From a checkpoint of a small transformer trained on Wikipedia.
Size: 16 layers, width 256, 4 heads of 64, MLP 704 SwiGLU, vocabulary 512, 13.1M parameters.
Architecture: RMSNorm before each block, untied embeddings.
Training: a variant of Muon for these matrices, 14466 steps.
Each number is 128 + 32 x the weight over its row's rms, rounded and kept within 0 to 255. Layers, rows and columns count from 0. Numbers have three digits each. The size before them is the row's rms in percent of the matrix's.

# layer 7 MLP up, 704x256, rms 0.158, rows 205-418, columns 64-127
098:196092139142118102179112097092156185107119117150134175113121137107181136100170100148134113085113089083106097089182141087060118183093142140145146155138115189103142154151119128135072125128117161
097:119079112112091214195100081096117149162112157135174147086187156107111148128107112107146097128154075121083127134171158137151155100139087100121150151077145088073159165133101122140118150100104128
098:097144139143167132053147088176165127107198152152140179149157172107083163130151091130073142175092134114142078113147090105138155122084140073125096164146147086102112147204141109193142056142104103
098:092081084088118160139151101168146115124163097138144138099135104100148057160104120095098152135160136145171099145104121128071148157100186087148150142127104101124110071132193110164151151093171118
100:114166157081117116129091138094157150162155141173125093133106149106191108142050053107106186119205195186084093136122159118179159103112123089120112093133159107158128121122123142169135092092059166
103:067191111133177090090082143131139133140220123124108174143160184100164151141142113131136204089170108138133073152103068116199109143120106113167130134137157146112145075138163112140140187105109152
195:133151130208136156042148162142177127066158096154102105139084116076157079124107085144082078140134038096039157127082139179172136121102172083126137139143162104102152125112105155162175135144165166
098:070091120161093184129115137123116106139105175148123093141111102139099125115133129157091100099131170157147098129123073188139150128133174112102066147111127122126160091141138084144123212064180165
099:122182092163113096169086184114106066110070122122131104123166161167174135114135116122124115132172030136119114115087144131121105115107100165181132136110135167108168110118089071109144130119142131
097:102105140113138085132138135140124114168092106116149135148161124171145160075129149143172133125080125078166132094176142054177086113145037149095062116176121133113093148025154115157208090176197068
100:143123158120134138137133157112085141132156150150212099120145100183089187172155121164170140179154154143148117105135113107109177107158171146114164145132108057097116099084131087100175148110108118
101:094112174090126102133198130205086121145154182145128137093115077093116126167138108128121103132071108146151147082123081160126141122144120113094119139099036152107137117147123130120112069129143091
096:167152132114127087126116103104129093099118141148146125151125171091163112069099117093120112103134103103118128178064105165115122109165199155104092155123119146153138137141091135094131130162144121
096:121095114161107168108138083107094087122068110111096094184126094145108103148141129132096167087125120107142096202129161146081132123120075100133128139141145119045138128168133183139117105180075090
096:114129117152134142140153018163136149064156072097129150171113132133126145174133096112143125124130070047146163111114090108206117103127111136113103174138146162146179169093136128112146117140141172
103:126107179110149150124070121137116101156157127152084168150178094143129093139156150049124143139124082097112140176102134137086144158139106105160147145143165179103106154139136079152125129100117092
100:147086124127103106099139190149035172110113064095114142191081139107126083093136145135126107155121097129152177096157131147120148137179133125113153138127110151133123135172150148136132130073125107
097:170052138203134096107178160103091012130163193097170135171124132140157096125093102123162176126092109137130144181113124204077096121171113140141135146163171119125179122166143125046096165105154093
100:111046121144157130159128092143108147147111126122123087078165140135159182090143142103134075204163155093153170109171145139154103082129187090099125135160144170111084139113095068148115109118124131
096:106148082087149149126094164139106117150152135110128079083102144149155176138181099189093125152154156171080067112179113152093150159143149130151147122130102112183133137123128153125138104123127156
104:173130105105135132232100141135139142141117127140115130178123150093108185086140085126174100103150114141103069155109173167067174110094169176127120095159173125088086143134111098095174158081128152
096:110111123144163149109094142155107147129118140162190083073091159106118139095139104111091126106126086151146089099111110098120123085106132129136089178108116134166171132128142110120110141184124117
106:148128133112136085107175115164087087101122150189094136100094039123130111107160144108085157132145097138133159080139162165166088122187157168120070136200102160132117136153163115174068153143139126
104:123104100171148123089162119189141107107068100083205094138133122203122139117132146143142128076056151113104161126072127130110096189119132127119115140101137139172112141135147203127072130120101138
101:120152082122077179123166146109089143117129122149191154162087110116145121132137179152204112103143100144165127086125128117157081140130148102155143160141090057155134119127099165093040111089097151
101:185142125075196173135131138190195142146120081160161081189116134114097172138148184119080143148166092101060140072099129118107157133149160137119123123063112175114129156121173131070172084084138143
102:098158117135137160094132038122109124125123182137118141137145048061119134109131070103108145126127095109084128135089153137062136160124098176144091136121203204125126151119101187116134116155122147
103:112126140019133109063090118072187117150096158075129124130148128115122122105102114101116121077122133177159134122194107131056150103133131174155160118145131120115093155115147083069075142115126163
099:121101133068160159130117061132143107131121150104097133156077120147165079198105150116080107180096150145148135112140094125111146183165134120145142111121116043120086086121129137144146135178117112
102:133119087107084185160124130195169115111082079068142053121146097146099112141102151101178127079099154126130098109131140125135104048086135169170150126107207157154125088126127177136143120116130150
101:116051162070131119103128106121170164110113151134134184125132120145096106149122122108093210129105108177129159153140116108137096161135126109101109125131130123070128098126086171144199118140100161
097:106140172102163127156169035115192136155108101145104078152157160104098139084186071087077143135099154164184185122178092153163114131118130132108096132165114093160111212139092105156112099161131097
099:110167095143113112078142125056147135133078189115208153097127109148128139097121096144124183120190096164149121103107130113124167144145067120155190142110055138101148143121173114143134127147109093
102:173107123112157195148155142099122166117132151109167062125169138112140119126118140093140087135142099161110177150175167119143117093149179119127149177106156164148143133131188107094143122113152147
098:145110132029083179084117136120128158114117065093180143130062161176116152150220129091109143117137134138157133121187126168160147080130141072119140096162187095110060136131146159118153134090144086
095:131147190126145104126101189078177135119136091119152101132106112143079101105182133095082161130121185155124067156133137133125142152111168150157116178124108132127137070100086155160094157189128067
105:123100117133168093197105144163091144146113123087144073120122094121083142122166117094150144105103142120104115134121147159134074180099176047157152153155065096143073120100165098155094133141113058
097:153184163099149169154110175150139117062130109191113080089116095202085145209123147085151117158126197137098154126131191076151165133171167125196101132177090124195157147153109129177174115103098143
101:159096156126155179100098128138153170099135139198102107152095109144155122100182077128145186166109097110204109099201128123156159109127123133195160167153124141097118133136150127098120166153136147
103:166166127135154097136165122132158141150138152165129134096073107140151098107124132091126112187090114093205098066069120164146112152063107101133174145104122147095134079129109098203133165136163080
098:075157128151080147116104115110102112150041157144173085100088104141191129118188145180114131148143101175152068191143120191118123146093151114172104123095166067137122130113158085056155090113076104
099:153092119124108088152146126087095148129119171107086079136176140095143215108159141131088073092175093137144171172109133128147120137157101159176165065100109167127134089150169081113104117132112117
168:130105133179109133074134117145135106096164137136128119128087124064140090123114109185091062134136083133040179135111138186152124170110144056087156102138151088123118102104100133130151108163124162
094:070114152160137119127117076094115173093144142112124135123171104151074096157096118157129101122118131138085130102155133126130105132123128111104073123096139132150144139129165182142111131064071102
098:120147156115092207155163166108143191124183146110102085132078137092128098140134140127083117104155114181122129045071115118125079129179086185132120077155125139106136137079126112130135127142097122
100:114166117167178127092148072066066142154182083128129109081114113100160134131166108127092152183145186115217150207162102149122151135114132110187169149109111138105130104101054156122106105068155133
100:115109074090134066115126150139137185134170124098152135137061119112114113073127100124089146082104118164104113099081163170172127076143160104180148107163159087092110145077072185118074119150180171
103:144114139119127111108171180141134147113160093081183185164146056142171197174101093142173162150117120131129092130100174142087078107089171169171123111127119134090142113135090128086151135118137110
099:132149126114145156081099093091094138108174115078137144145061102182138110100155164161094080126136134097110102110118084067060177086182089136156099118117099120133052154035144115167117169151069140
097:200181138128139113113126106130206140138171119116138155145140088150123171082122128079186133154138133019109150162163170135122167127065115102085187103119174094141129142129081186155166168163170167
097:148113153178190134158175114121105072152104119137166199075138140158104115070162125130188136077106154164144143182076104154153174122167142146147177036156134118131145151124129188093089116145156159
099:165159121101158102169064101142152124169144101141143095102144112104152180171131206104154043127144174154125155154068115128104100154123126158115151146160094148111142135130149175151113140102072181
100:126162117074163132177127125123101133077174133098156120144135175206096157053101100088116152121118135089133091137131144132125145169108134109148098168166123181163121170146137077148174142182163161
104:104121105101097138076115107085154053088128116141102083095089159130145127149163149133081119190122155174104158127181102151069150119091159078187186150091112070126162114123084099076104198116130115
096:106058160118119123148172095172139159113101125176126123147153097102124092128095129117178132096132068094090094164061113097135105131140151151089125128109054182136123125116165173185085099147155111
105:142119105114149090122135094138048118102137138114101071195103114070187139115146123104133094151108123170153110093144067156105082069178098100149142143168109140113108092145047124090134155086091118
094:084120150181094117186109126065117113173141122214097126110138111173155121151118158094152124124168158135121133148162123130103139083128096174120084121122157137135188116147115132083081125139097106
103:067141146133140102098048158141147184136173079131141134150167080130160142097143108176112162204143097153116119134124132093171112102158130147109068158159126147159119123137119147144109149081100115
102:108145116140088102156085130145160161129104066214111154131144164164097121140111105116115173135082092100131101137135188087074102151136108158111132108168168177102171168133147130130140155116133138
095:107221145071164149145179151196059098114168102121133106088115199108145154078148161134171151131125085139165111060115058115222170147136146145163102101134144107173127105138126147107126164180145140
104:138120148127121091092149156155177122078151093145175115158172136140155121149064168129119148183144139124080129102121093106144149138152127080133166156151149156145121162088142092114151187136106142
102:127159107114097123124143102137166146132092123107162087094094083113109165109162074150135122122000129133113154171143101155125155101093134152152112125165128162131159110101066095115126084142195144
096:133152073174131161161103151119145115117087098137129111192107141190109153143115142154066170094129118102112135092111145173085161100118152157132151139135110186123080096072107161139072115117156137
096:093110155092194110137139122140137120159147076172138128111063086106146111160059119130127117134138136136094095109108129200157190122146162118178114117089080130111128101138126100136081138100142133
098:117138104161097129019113104056115131146178120153123119071135141114159111162112125076161115171194130099112143154170163120154120130150140144181147154108130173126121084174169153129090157092132170
093:154145088116150116076144120108124165104132120081142165083117072139173161130113119148143124180154187174158125128141094044090159065074200079098100176086083154122164138130101127132144109110159172
097:126085129067088073203156116089164101131124168113197092099176182074149134205132129112149139131157134131142171153082118134124088131115154138164168100131045090086105160127115146117167147138078140
094:097124189151113115184105174150155134125130114130137093129114120116197170099134129119144087123137115200114047128128146153088163095098133203138140123158114125117096168122105160152130158054113112
101:164114119172100147067123116102087201067135123065066109117126084125072054138085180147123143144161174086198120132185162183129114169126103123120115146108136092128096103098095110118113153125117123
096:121133133162133135139095126160137098115148132090153140078206125155108123153137153075098130127132107086092167125172129127140126173096161178075108125097116137112050092187155166100127106147142138
100:167183143129170136101110108097105138129178144106086155066146086060134108124158142142081090180173132071117147089123090097112140116168102119147116152153213162109133108085154147102093128180074115
097:143126153138125109110158061183138143140100156071136135133121136187105174134120079142166127100077134097214101138154108108094106166138120114135123118150104136146115067136132154142108163133184114
099:145143166135131160100178132135118162152064139130186060121130079104078111062089126155161055124098102107162170112091071109112112114123124118133153096175121104104130114174077141109123082188095127
099:142156157144125092148150099145156091116189090126146167172122110134099094114123091184114146134099171121123106115099155111129167140165106110105097088115123123180155072098118172112117170169120033
097:063187114056105132135153112118154088101109159115123156175189133092132144146135120101092100077158132096095115132121150137112206132149129146075077122164145174135099109096122129123100165108163102
099:159111186102148168123115103096188123175097144133149157166156124107116095102091103143183102087127130088148134087163114152146110121155129136161116185147140161139091129155087157147097087103141175
094:182152145176119154107171058158100073161156126147126112150122135099177132124132131097123151075159159131119096158131133082136106118130068123156143132107130137125138180109116078131153098115109073
098:127138134105096137136069122179203165154093149126129116121122144129142144211129171138104154072127100070101146110107086111119147095156075160131072140115149182179145152127129147163149099134091134
100:136073186096097136083122108168128121084136128130067138099175120113090099118069129105127113024176136133129143176093131130096110103120066118139159104101119071089185132168121121105094156121093215
097:107183170141138143133103131111097108141073145072087129147168089132123127112124117129072116165094124110120103115124160190074175102155132149134129125162108105096112165139109115141168166146148134
098:142141118092169111056045115083154144113137160147086102142097107128092125107123076138172097080155118097131111111157094168159109131123104146101085147166163119172132199067084077152085120140122121
105:039147107092110158048161106056110115116104189183090132118093147104153094108130161137135112133069140182136148132128155168144126132113123132131148133138173126129138159139084148107072134155194068
098:126143092134077131118127098136087172124134147099112121124105070085146156113140159096157110132173151100147075115149212103102168164131137137124169111123124128122095142166189149226152099112125178
098:095088145152122121158180181143118131192204097146106120092138094116129174124101099106076075089080075061129142204089123076156125078110163140070091079107143132112123136188149173117110127108170153
097:146094123163140153138112074091117174135153126166118145178171148175145104112118131121087119194138140140142193104126156120107119152141091111132055160126166094092078112126131218085142117085176118
095:081149144104141176124150138190131099071105138200120132087130116079098095156117123052145101114141171072152030146130080155098130148120134150107061132127138107166099108116119165113048120176141159
101:101116109147080133101130126084084084203162130135117179112101092096068141177088133147094157127122155141142177187126110115158143110170153120178144118085113123084163118141051080118154099104138174
100:119114172123146132087092118139085137196115147162067159126138077102108172139116112130119100112120174095117148133065146116085185110162158121124119077078147129073093121102121158192147101109155116
104:176110149138148101130136143117096136139101128163126130076038143145136128133146115054170107140075093178135132116107062122115055080133190135163126119143085066108173153125144170116165136100116125
097:053133134100120105126152129161184184142116071145105168150103127092108157126170106134127123072153157137110070093134199159066128169154051153075147167160151099142064131102082106086086061162137143
093:077184142100159152140091169131158157217130184141105122107146124143134082090129149175178122127125181143121197159116132101074128087107114085188106124119145156184098149178152167115138112149132158
103:108114117084103128203118130094101136120159102122077119116103068073112165107097104193116100102106162163146083116125113157181059120164153133122149089107141114136173130118132129153085131131151125
099:125125110122161133049149122109118097114116148066097148114100124104128150141133203121138129177121178117091133141126126068134112161095147120129162162067083114136078084159174151132155126089102126
097:121169135112128116082123127142170152103124153133153093120158069130142147057141109070121145145166076144131159108107097169104159155063161074165152120056141166145119174156097087114174092131126196
104:169090143094182145122192100186082132106107152121166193118125168072163147139117086072129110129196142143159126134079149123097123120130115111135125135115114097099113137094136106121195056120139109
098:203195137204106143151148128197120148158135140149087186060171059157124129174209083131177137095114132132141140100087101141147078075133101165166107111093179069093132132144195139151197091121160168
102:188127160132148126064145130119161147119121097147168127103081134104126126071143176158140183140135173164087143168147052148117128159070114154185127134056139056092031100136173076056149119095111114
104:082027167149186154132139138114145129174160121122131102132123134107092088178126124105119159131215150071140184178124125150118174103111111119125174108120082172081096149050064143157152201169100096
098:158141139141169158070133174128134140145087161151220163169237121106141164109165114093108148129111095096093077115116121089114128126149158163121151100153151091116112097098162131099151131143118162
108:119095162111109180132131169143133128173140174141058103165093154122104141187178116082102146096192117152113163106098077185116168081095122146131100192091203121112098139123120150143148150129182074
097:173114089159157078140128114126092128132116173098105119174112116101096144137111107118130127070116134170160101136112149118089119160165158182156137184117073126199106165138083129188144164140087210
106:188087144101126061121123095165153114158113155123086130131098101103136134109157138125046188180189152105133080140134127176114101137175103119066116128178056124161090112148141071115123145072114149
097:070119151146125140131089101119152116111124166133136132065139200125201165071142128124079082138206122162123156101162124124178130109108125137123151107120111151121101119096138140159148192092101129
107:132125129179143143166092153119171187105159151166091136174094135145135163143095119159136094129156141122136158141186097127113093108056151107151128100055132139135153089095110179116082166117088114
095:147117104082129168077139115167123101140133174105145139106103139129130086100140128125150141088121177143128181141103154149114138095138121143129113147107132163148106150160117142115061112082074189
102:131093109170068153111075181121171124157058163091090122081092109130183088102150114118178174117136101153106207114128092170181091159098115125170126065126126178125135099166081174135156145165192181
099:145129191099109160113093099173146094112150168088116091166154174071084144101085182123105119155108108077107180133142153140133149066106101157092121144115143119129062092129169179096141130131092113
099:183153132125081120124171129178106106119068138118167100120080128154162152135177028160131152116138135108100171105133117185119089109130169111116161118132165156111096125180093201132143113108144114
101:084090115152160152169145119146154141188124075102077112149124128138185119117108097068142143059167115156151147077083109148071108149107098174099176138120059129098100076144140102164104142120095106
102:080114101122079102065155128097100114105129155174187096125114131128126112157178138122110178098142111109114110090089129123079124145134115150100118119107164152153101120115147140105073145160154182
101:079153115118142176152114141144130113136165160122143114105115154115160166112164139169168208120091095217124129115119128146127132095087133076194180145083135139117136148184118140123132184115169106
103:168085173155137116153098095101178185111128133199164137195133122159127117129152149037130107142196109143112172205107191165147122121113196150139155124146125169122106096177104105081127187113180207
099:112134115101107090157076162113139094138152131132138137140147132142092133160115089129115145121161115195136074183140147127100095127117132096099134096076127098098086153121177135099108135177129130
101:138174138087112115149122126111111019039103183153150173080113157149125140136073049185172167141112139071118142132165178095104112152128092058155117102148142100109117141072073135144100160116154119
097:121120132208125198104099195156111115159140090085132202142155087128114106138152154126146139150100084108107155120096085151015110115132116163177108105152119093111067140177160097093152126110142113
101:118099189091095164178165127133193145084122123108159180113161095103158134100181151146118122095132061076184130123145127140122162102150131122143073120099140125094127105053110123099145118155133102
104:090167118092171123038112057134134096086102084141098152165074114110068130100116138139119151130158083173157157158135143126170171152160116169111098162120123094153148147107107137161123081138158137
093:159124086186118080119068145059090039086065156123147083150123074104128120081124128188105182106139132158114148141128128134103108170116143107131131147163087083146046083138173126109166171110073139
105:098107148107116172118134144157127113155160102198149121116100128141154120119108113129142088173126136122132146074120144101170158127123131117156149104154128142146099115160092122092124138050168165
101:145146106135092108131138124095164095143084115034142128060127121046073145124052144092157131123161156178124149137151076087117132146152112078153106116139068156130083142126140136131111094137144085
100:071090141105127126129127139206115138093112127139114111163103142060114103116140149166115173146129140050171080085107166054163114111158112179142137087136174139155089074149121151116108109109178171
100:102108089181205117090128086104122167115115123103107099175126133134066198187133139143072164169184099160149126094168157115124168146179130200098120132130152069124144061147130092134129125112131123
100:117132071146087120110066109116085101075178099147091201076092106152137143091101125154123090107171122173161026081152174162121131103130159148158126140148087098099148145159131082113134145134123166
100:160123143132129200119150081130113122175142116148056119172108103146120108212097074116155177145166113069131156133147133123143111156146123149169144154109115163154104159185110117149160108061161129
099:156097130164141125162192104129158084126178123100152064118083149185069096149149126138108090088172089145124181139104115125185108133083094112080185118129139173145153173149098142122108166189131151
097:087128163148127137170158179131093108103171131181116130090134117099140111109100139117127147095157189121129153121110068128134109109097142188189068154126125153187134137111145171150131060151078140
099:144152161054135108164113103069144142188163108121109196087109129133114144116116097150128133101118138173100146130148107128107084144139138192104107147102107161190120162039163124135104155245143142
091:116153108139178134110125159088163130125098099133144147113138152113171168114132119130127166099120070082120112166163100109138170144134101132133070110083150121146134140164138129107166125128051124
101:151109126096122132154179119087140150100120096156081140099124163129104101175161112120102158101107135157097160156128171150200114111102099159143188107132160163138078091085106101156084127156128132
099:116083158124129064130123113117178144138161115118081100139143074171155173127157125078131086146116143113121115154101108170119181143175217107182142108104095073130105086077110136125103129169078154
103:118131141114146155162097098124158109140137092180076104164148129105132035126166148150033076122110067167124115118102109151089129096108086087121131148165073186128126106152092100139107144099117101
105:135123113091146093141126175092150137148150121101058172101109164091157131139096129149159131130125065136147093127154139087130113109141082171162081139102164149119121101140095124049147103170135207
099:146119109176067116139079151074133120107112106119149121159124113170159124048069134048109161127108133105164099124128117078173146135114129086110083156141208079093075121128122114150133177123168121
099:163135129131159133125086153220150069136153130108135106104156131095084144200136124157156219147122112158128147170135184124137168151130109130101101214132132111122172154061092144134123093119190083
096:138117124137118147220128105200130091114084140140128135152140125157082052125136054097129089137183130146039103047136135136202167167132145116120149134133104125101156109105143133152137166121152150
101:122156100104155097178133100149143181206140080154085124052147101113154126124150128167151115151067163152128144180158151155154108173152169086138139122155142121100090066155085086143064129126179109
098:148065149128118159113134133079100130147138076142130120153140108169188133171128156141144174112144105066114161145032123057121116141073102139112159137126130170098162118075106083171177140097118104
102:149066131138145108110157149184076135148213071071131027140074109123165125138069094144158164119107135191143160155202098160133147148183152128110167170116125120099126118140096135074150117113165137
102:181145075139061218155141072103166141133065143158121135075116143097089081177149189110116098135163156163165169141166107161150133179057142147128138186154163148123127127142128079156161140120097112
099:093183117172064200162140112150191128087109163156142152095127143085145165067127113106156178102127104103105103090147116126093134157142130137160139176128046108125156138155143187153170108102123100
101:096106155076109165154133095159113155106127113122197078129137188151169093152136060105108137121139120135146124129118084133143124140068090088116094186143143124160156115168131195085109155134120177
099:095100116186151171171123127155172180108145107135107124197124142095104098123112165180135102135160103139137122153136068146060123149132148119079074147132125149109128146070114132162066146043134150
106:056114083119165113110091123096092073162146196137123095103123088108116184106093164074127106121163153137120141147135096199110152104131196128105144114098144109155176136167068105134052156117115044
095:119209129166153037057128082115125170191176129157123161094112054128153156062180134103173107195158139138103132138145112106044133146158191194164130106094091147134119084138118095037182150111161220
105:140168125131125101094131121131132165140101100112117125144123142145117088105149120134081144230105196178125151152109084082143095140141155168131170081137081072118111115113088121108104142158110166
102:124143142116104123197122082041132144113126170127154157129111110105092157172164100098105158081173141091121125137079066134127134082108158125142138109140129125127128133108141117123116147057105120
101:141128186160209109127173151186097045138124068173171128104122115085127091098147158146063128122125182166150192119138126080113093163145131129092140152116130117155164149167109157078119137109186124
097:161186146143094095101111112136148138146082116157139069140132169091063120047161118132145155148143201161163160157089129098121175089052091109169074109175123126158203163128074142127196094149125111
092:125104205111077083131137137071123105154101166143116126147050137166124108152125115119050100125116123124077127157088108038137162083108158097120137132152166142144101121116163089106136096111140156
097:152096166159175182138121113169099157129122111162107152113219116100120165179148081126131133069134163098135165121080166129148086079178133165118172151123147175168090127128070137142129123087089120
097:101158127076102118152153129117118126149110127150158143143153148103178090129079136129138151110130130076125106150162091112132143180097078072125168158093112091111152105197143177080165191136132077
095:106138122126136192166149113122156127157099143127115123122164159168164161158086101116137115128169123153141101187093174140124096117094120109123098139082135054110195116049192083158109092162147116
096:139113210153105091130101175123173112159139090097131139135117104111132087128142144159151094132100102108139089078119126147111148138120086114111120173151147124134110152065176069127080108165091126
099:149136107126128164184124176098131117147169147162144133115160138160081097134058068173133074152165093160149101123108140109159152140102142036157091186078179149088193140112089117111072081173142121
099:085121075074194153101134119164191081158039061129148162135094173097160136101160142094148112139107133142164131125120108103109163158054144153092160130145166116117108099164058138165129109101110215
107:093139110103130187086118077149113169153054128132068147099079140082152126080157178145149162105100133128086124159107115131104095113133066084090105089113125176128145086124126120157132136106130167
101:136137140112165100137100126121090099074099113151094133110165131148181116097111120099109147109131140151126132102160146102195168106075060160127171124107058151052049112106124125148198189126112053
098:112095053135105159125143110170115208106097177116112183137134202143170145143116089144112137098117139144067079140117150128091172068156123117153169130172149140117090157127154119127130098153135148
100:071154121103120142186084160191162187123130092170124140122127130100074089145105144113135118144115174115114146122149130106133145118156171162151173133071113103103123136172107148115110157140121229
096:119146033118144114131087130131105122124111177113096109147175148138070158150143078149142135185142143107114122133141161206100034107139158173149109135165114168188120162098148126146116075100162094
099:153091147149114101128139104094172123117147057123049161094163063114105105148118054092131083095142161125090167096153118120100126137069196105089113101076101111118163108176165082150120071127115096
097:172106136140093155152079175133094180064115132146125158158186096126097171178156153154107145147105096122146144141139166163134129123115166139115129119135101080119151132093109103097095147099157138
097:122131141106100136129138092183107073175164122113166164123046148108117131136173183057137109110104081122134095168122087137151098140200122131139098130127084164101102109159107104153120154133143091
104:155118153114104245111137141133117157120107119138120158124181180107152141100111091148123142155171119095109079101119132115175205147097164039132132087099119114120079100137121168124080064124167115
103:118100117095067119132192150136179107103091102144184124100082128119084160165201178091110077083115155089150141187126159094111139119119186152143086081124145093146149080192165170059094125165143118
101:093138085166166124131104080098127144123145110165142188114100097130111128118116129136158136123085115147101091114125163153106117126147114150167100126159150085165159086149141095112061126191118067
098:191091114152106190166117132156123138151116140123103083148096126148097102144054167088121103147177100144145122131136150149129111063129103148127109084177089161026196111115190129115158166192063137
100:090108131118141136115130098156130130155161120132091183071121101134137120098068132120154106132119117094144157125175151118116068162127127169163099117100147085131149114160145110119091086129140160
098:125114168078148083032138172166223082134150167147156095118081107088132163127154154112158166136142118114176100138162122117116120139115157150176167148162115101160174139128124168162128108116116089
098:130117100167149116125141156119126183106135158125142147111153087136111175071110098104111114150098140163105129149162154182140175078195114160123171180133133159135171117111145132176120199085165120
102:112077140182069080121109137112168116188107115088146179092177083136187154129073141159069118145165129150111109111074141187123093132152163161153114131121155136174124140161135126123120118108107142
100:127127142057091158115103149161133127177109095149134105095068087123118107141134212147150098130178150091110108136083120153168140176131109091131087193136143157131095135121087120166102082162061137
098:160176163136174182171162161119136150092172098107084114075115109154141152129063137115125125124142080141095146101172086172088146123106111146133146123103111139133091139139124100102102206164119107
104:146126070133123199084136143115133067114158112093152118169140111133117105172094156127172148139091099078065139083119084124149110068096133073184115082174147130104092145187181107118146086150107130
100:082153095101174190081115125120153144133132188138150129121123137120115127198105142133138123103141150137079124131137210185119160163169156153171116102175126115068110100121150136109134119077155118
103:161151154123035122064155137118140107054184111141122148170139159120159096134139119108156167102094091130175135189111120093120123146156156138111131115101109094155086118104161104139135069135088148
104:139117138129123123146130117126126182128139135134173110134100040075180127116182152127151119141093113155137122144103100109124129138145177110137134226127185121138145167114120121119146163139112080
102:133187106136078113167148134172107147148167087174132129103102141139108159133107135143120122164201139140160169131168104119097114166054108165091151116154185123081129111129134112117124124136086156
098:109136155127146126234179104130128125159125079140113161132135111146165110145149116148156121117127101115117099134161115142151098154170137086117141144105097136117162130125125138150065131148191077
101:106139116118080137000103115116070128163124081147126154154116143107091100193112164145128108153164131150149110117147122093073088121068126098107171137161121127133141114069118146167168130100102119
107:117089080169128118074106085120128159161112101125117167092113157184132157138151114101120203148178150133131159107178151108111099124187150143175180124118080091107133097066143086101143110199181159
100:082128135168038167091135137093130171133101101084056186133100099123063124180187132091162128097106167213120126136133167100143165128103122095140118104154139142086140112112110144184123109096136118
099:178096101125137135113131065098120187201121087132127100164114124118156121171177154142124137154169109117138133088126081165079156154124101095140152158124131148125173142134106168150128185164077114
099:162160133088148137146129130122123127139181115124055145101090148138141118128104172132121149122152134152091130103138133125119164176120105116113114177138128133130124138113105083078119171189110102
102:122165076071095141058082168121136171123075089166071147149122143185155111098157140186102066091052099116119185076082095065135145157066110130136090117153110132132107088129134149149086077133140113
096:143125112173148142141182123162121119163093155206164117154117079060072178100112185157103129138191108140147146160104112116138169089111127179176091077086189114140095182085157129120093144136133139
104:126123101115163146049130110131121154129148164105103128104154141138147180083178078150085155119115129197127116138154079187147114134142141149157133107114081152129123168111104136080131116122140123
098:099137123121157172217142107091163163153086165166085097108126142113150130091123130139150117125135089165152129146170129110167132182123126066131181182122094102139122136146102138167168163072128149
100:173161115108191169174087099121125117199226163167091112084181114048129159141181150078175100118130110155138074106119151147166140097148120104144088155097083105153137148139130171087125103158063142
097:095145156107103146086085117063105086176159175156117119129180127124155147177160173120131125098080146072182096134117124143112133124140149134124118081068134102078098158141174082169133103143153179
094:117136090169171113135145091127123186148150106163069113136149125155187175095126081172090177082087109139138156158042111116047075163155110112136144098116077097062116150170136092144137108142117099
097:140150172103169161152119141119137137099161155143107114057135132140081112143085104131144138174146099164044093099189128106117143126134126085224153110128107082114087213113090186123169132142172132
098:119117147095077163141146131110068148076114106109113080074118152104156139147106143168108176164091078113106132180119163143154091150143072161149132134161153106070093082132153167148107109150106137
105:161166145131148163133168120072165087088105159132121130155115130117131110172160178193146147153119078163164117113084153095048162130127175161116152091158092127142158140131078126164172117052074119
099:038075063101101147186127124077131121109141119102076156099128161127093165103120156198174127125136175145128116193125167184129142128076171141135111167127133198097123101123136137162084107216108137
099:123199137145133191058112137148167112159156106168171126112142134118146124096123113129158163090154167124175193085122137097098134101096115138125092168137054068144125078095126177164105197151121089
103:084134132113144123155114127164132126097145158124099164125127116130132129106134115144104114134175129119147121126106166082140181143117156141120084071090096161117131152207131162126121163116151133
103:113135140164092128122106124112194149128152125102107167141088120158107187167170061177125148127095167133126117112087159121120131143121104133103113067125175097114174132150182222168169142169174188
111:152111130140117103213120115128095219119108159152127175128156136119154118044143146153140108098122099136136166114207090102050124084145118155172046166151124102117159131110142142147150174173133104
095:162143168146162122127161128172149102125095130153134134156102109150146091123158099079179167136071176126190059083123126116161136137144117128148123162109158116115078127149090143161183151110142143
102:135157147117143113184147154123110135103172126100158088104150141117157145109083146105121158091138079090157074148133162137077086068165062110145201125128105139121132171063183129069089114148084201
103:089083147138229148176140118174073127114096102133042109096073089145058137130137100115080182191135053112141115099102152084134082098130122119108116114168108118110120171151104151182077096135143148
093:101109154162117157134169147149131177083097059131104121134134141150144139127088127107092107148133079122068122157148136089157151116132148143088210148119116110098122162106128145137122112123131138
100:096160152168132085078107168129143063106027106138150099141121122120097205065130121123115173141117122138150090137147026063174146103111163104143159096109074130114139143180076113112135093119130173
103:139093125196165176130128145138095204062098116122142127207094125087080110108144152132136109132149133145159100096127173122118038129148121131121193122122110158156160150093097157179192103121177140
096:152140080166110184080104136111121075075139079082092076117090130117121099095135115086169106109148109164093098074117092132172134117135131092104128135155129078081120136108158147081138111160164156
099:098162116082150105184165071149138125105135121158118079177103169066138130134179146087078113075114143070152086118122085170132159178118154202166085175112134120139100121122134071085143134186078107
099:143141135106159188160109124110111060112105113135101134101110147188165156140176091118078130108125134136152143127079100167132079118111116120154115093125133195123172148117146168161126136176117070
097:185161106097150084129155123106093060172126115125105093173133097147127144125121170165170145158112136137101135167123131070149156178143129125138139103061194206089127045126096164111084121120082154
095:190221076122170115170085132141137143135114163176091114134148118187126127131137062122030149140128182133142109109103137171139164078115127149067120137142048130114156158180155180066072122106091133
103:097114114108127147198184134167139131159075183136168164149135094164109195081124185169119144174147138117096152156066144177130093132146142124085189084086121120110145169212113119122112130163134110
105:070157121159096150122093166093149028162198158184132099115124156147116095111125063127119116141096090141159155164140172114078134077081099149093133085100125125133128136100088124108136143187144107
095:096142113136093113149107147146113054110159090123124170123166099135148141152115166131129182156084079155093152153134143140096092082156171100134164109076138129061154114114136130167041130144171132
100:085131155088172088154156068148101175149102127132126171142156112121146134181122178111057090120149155097089115194124141110171154104154134120123120162109133119162075096163122107120155113161151085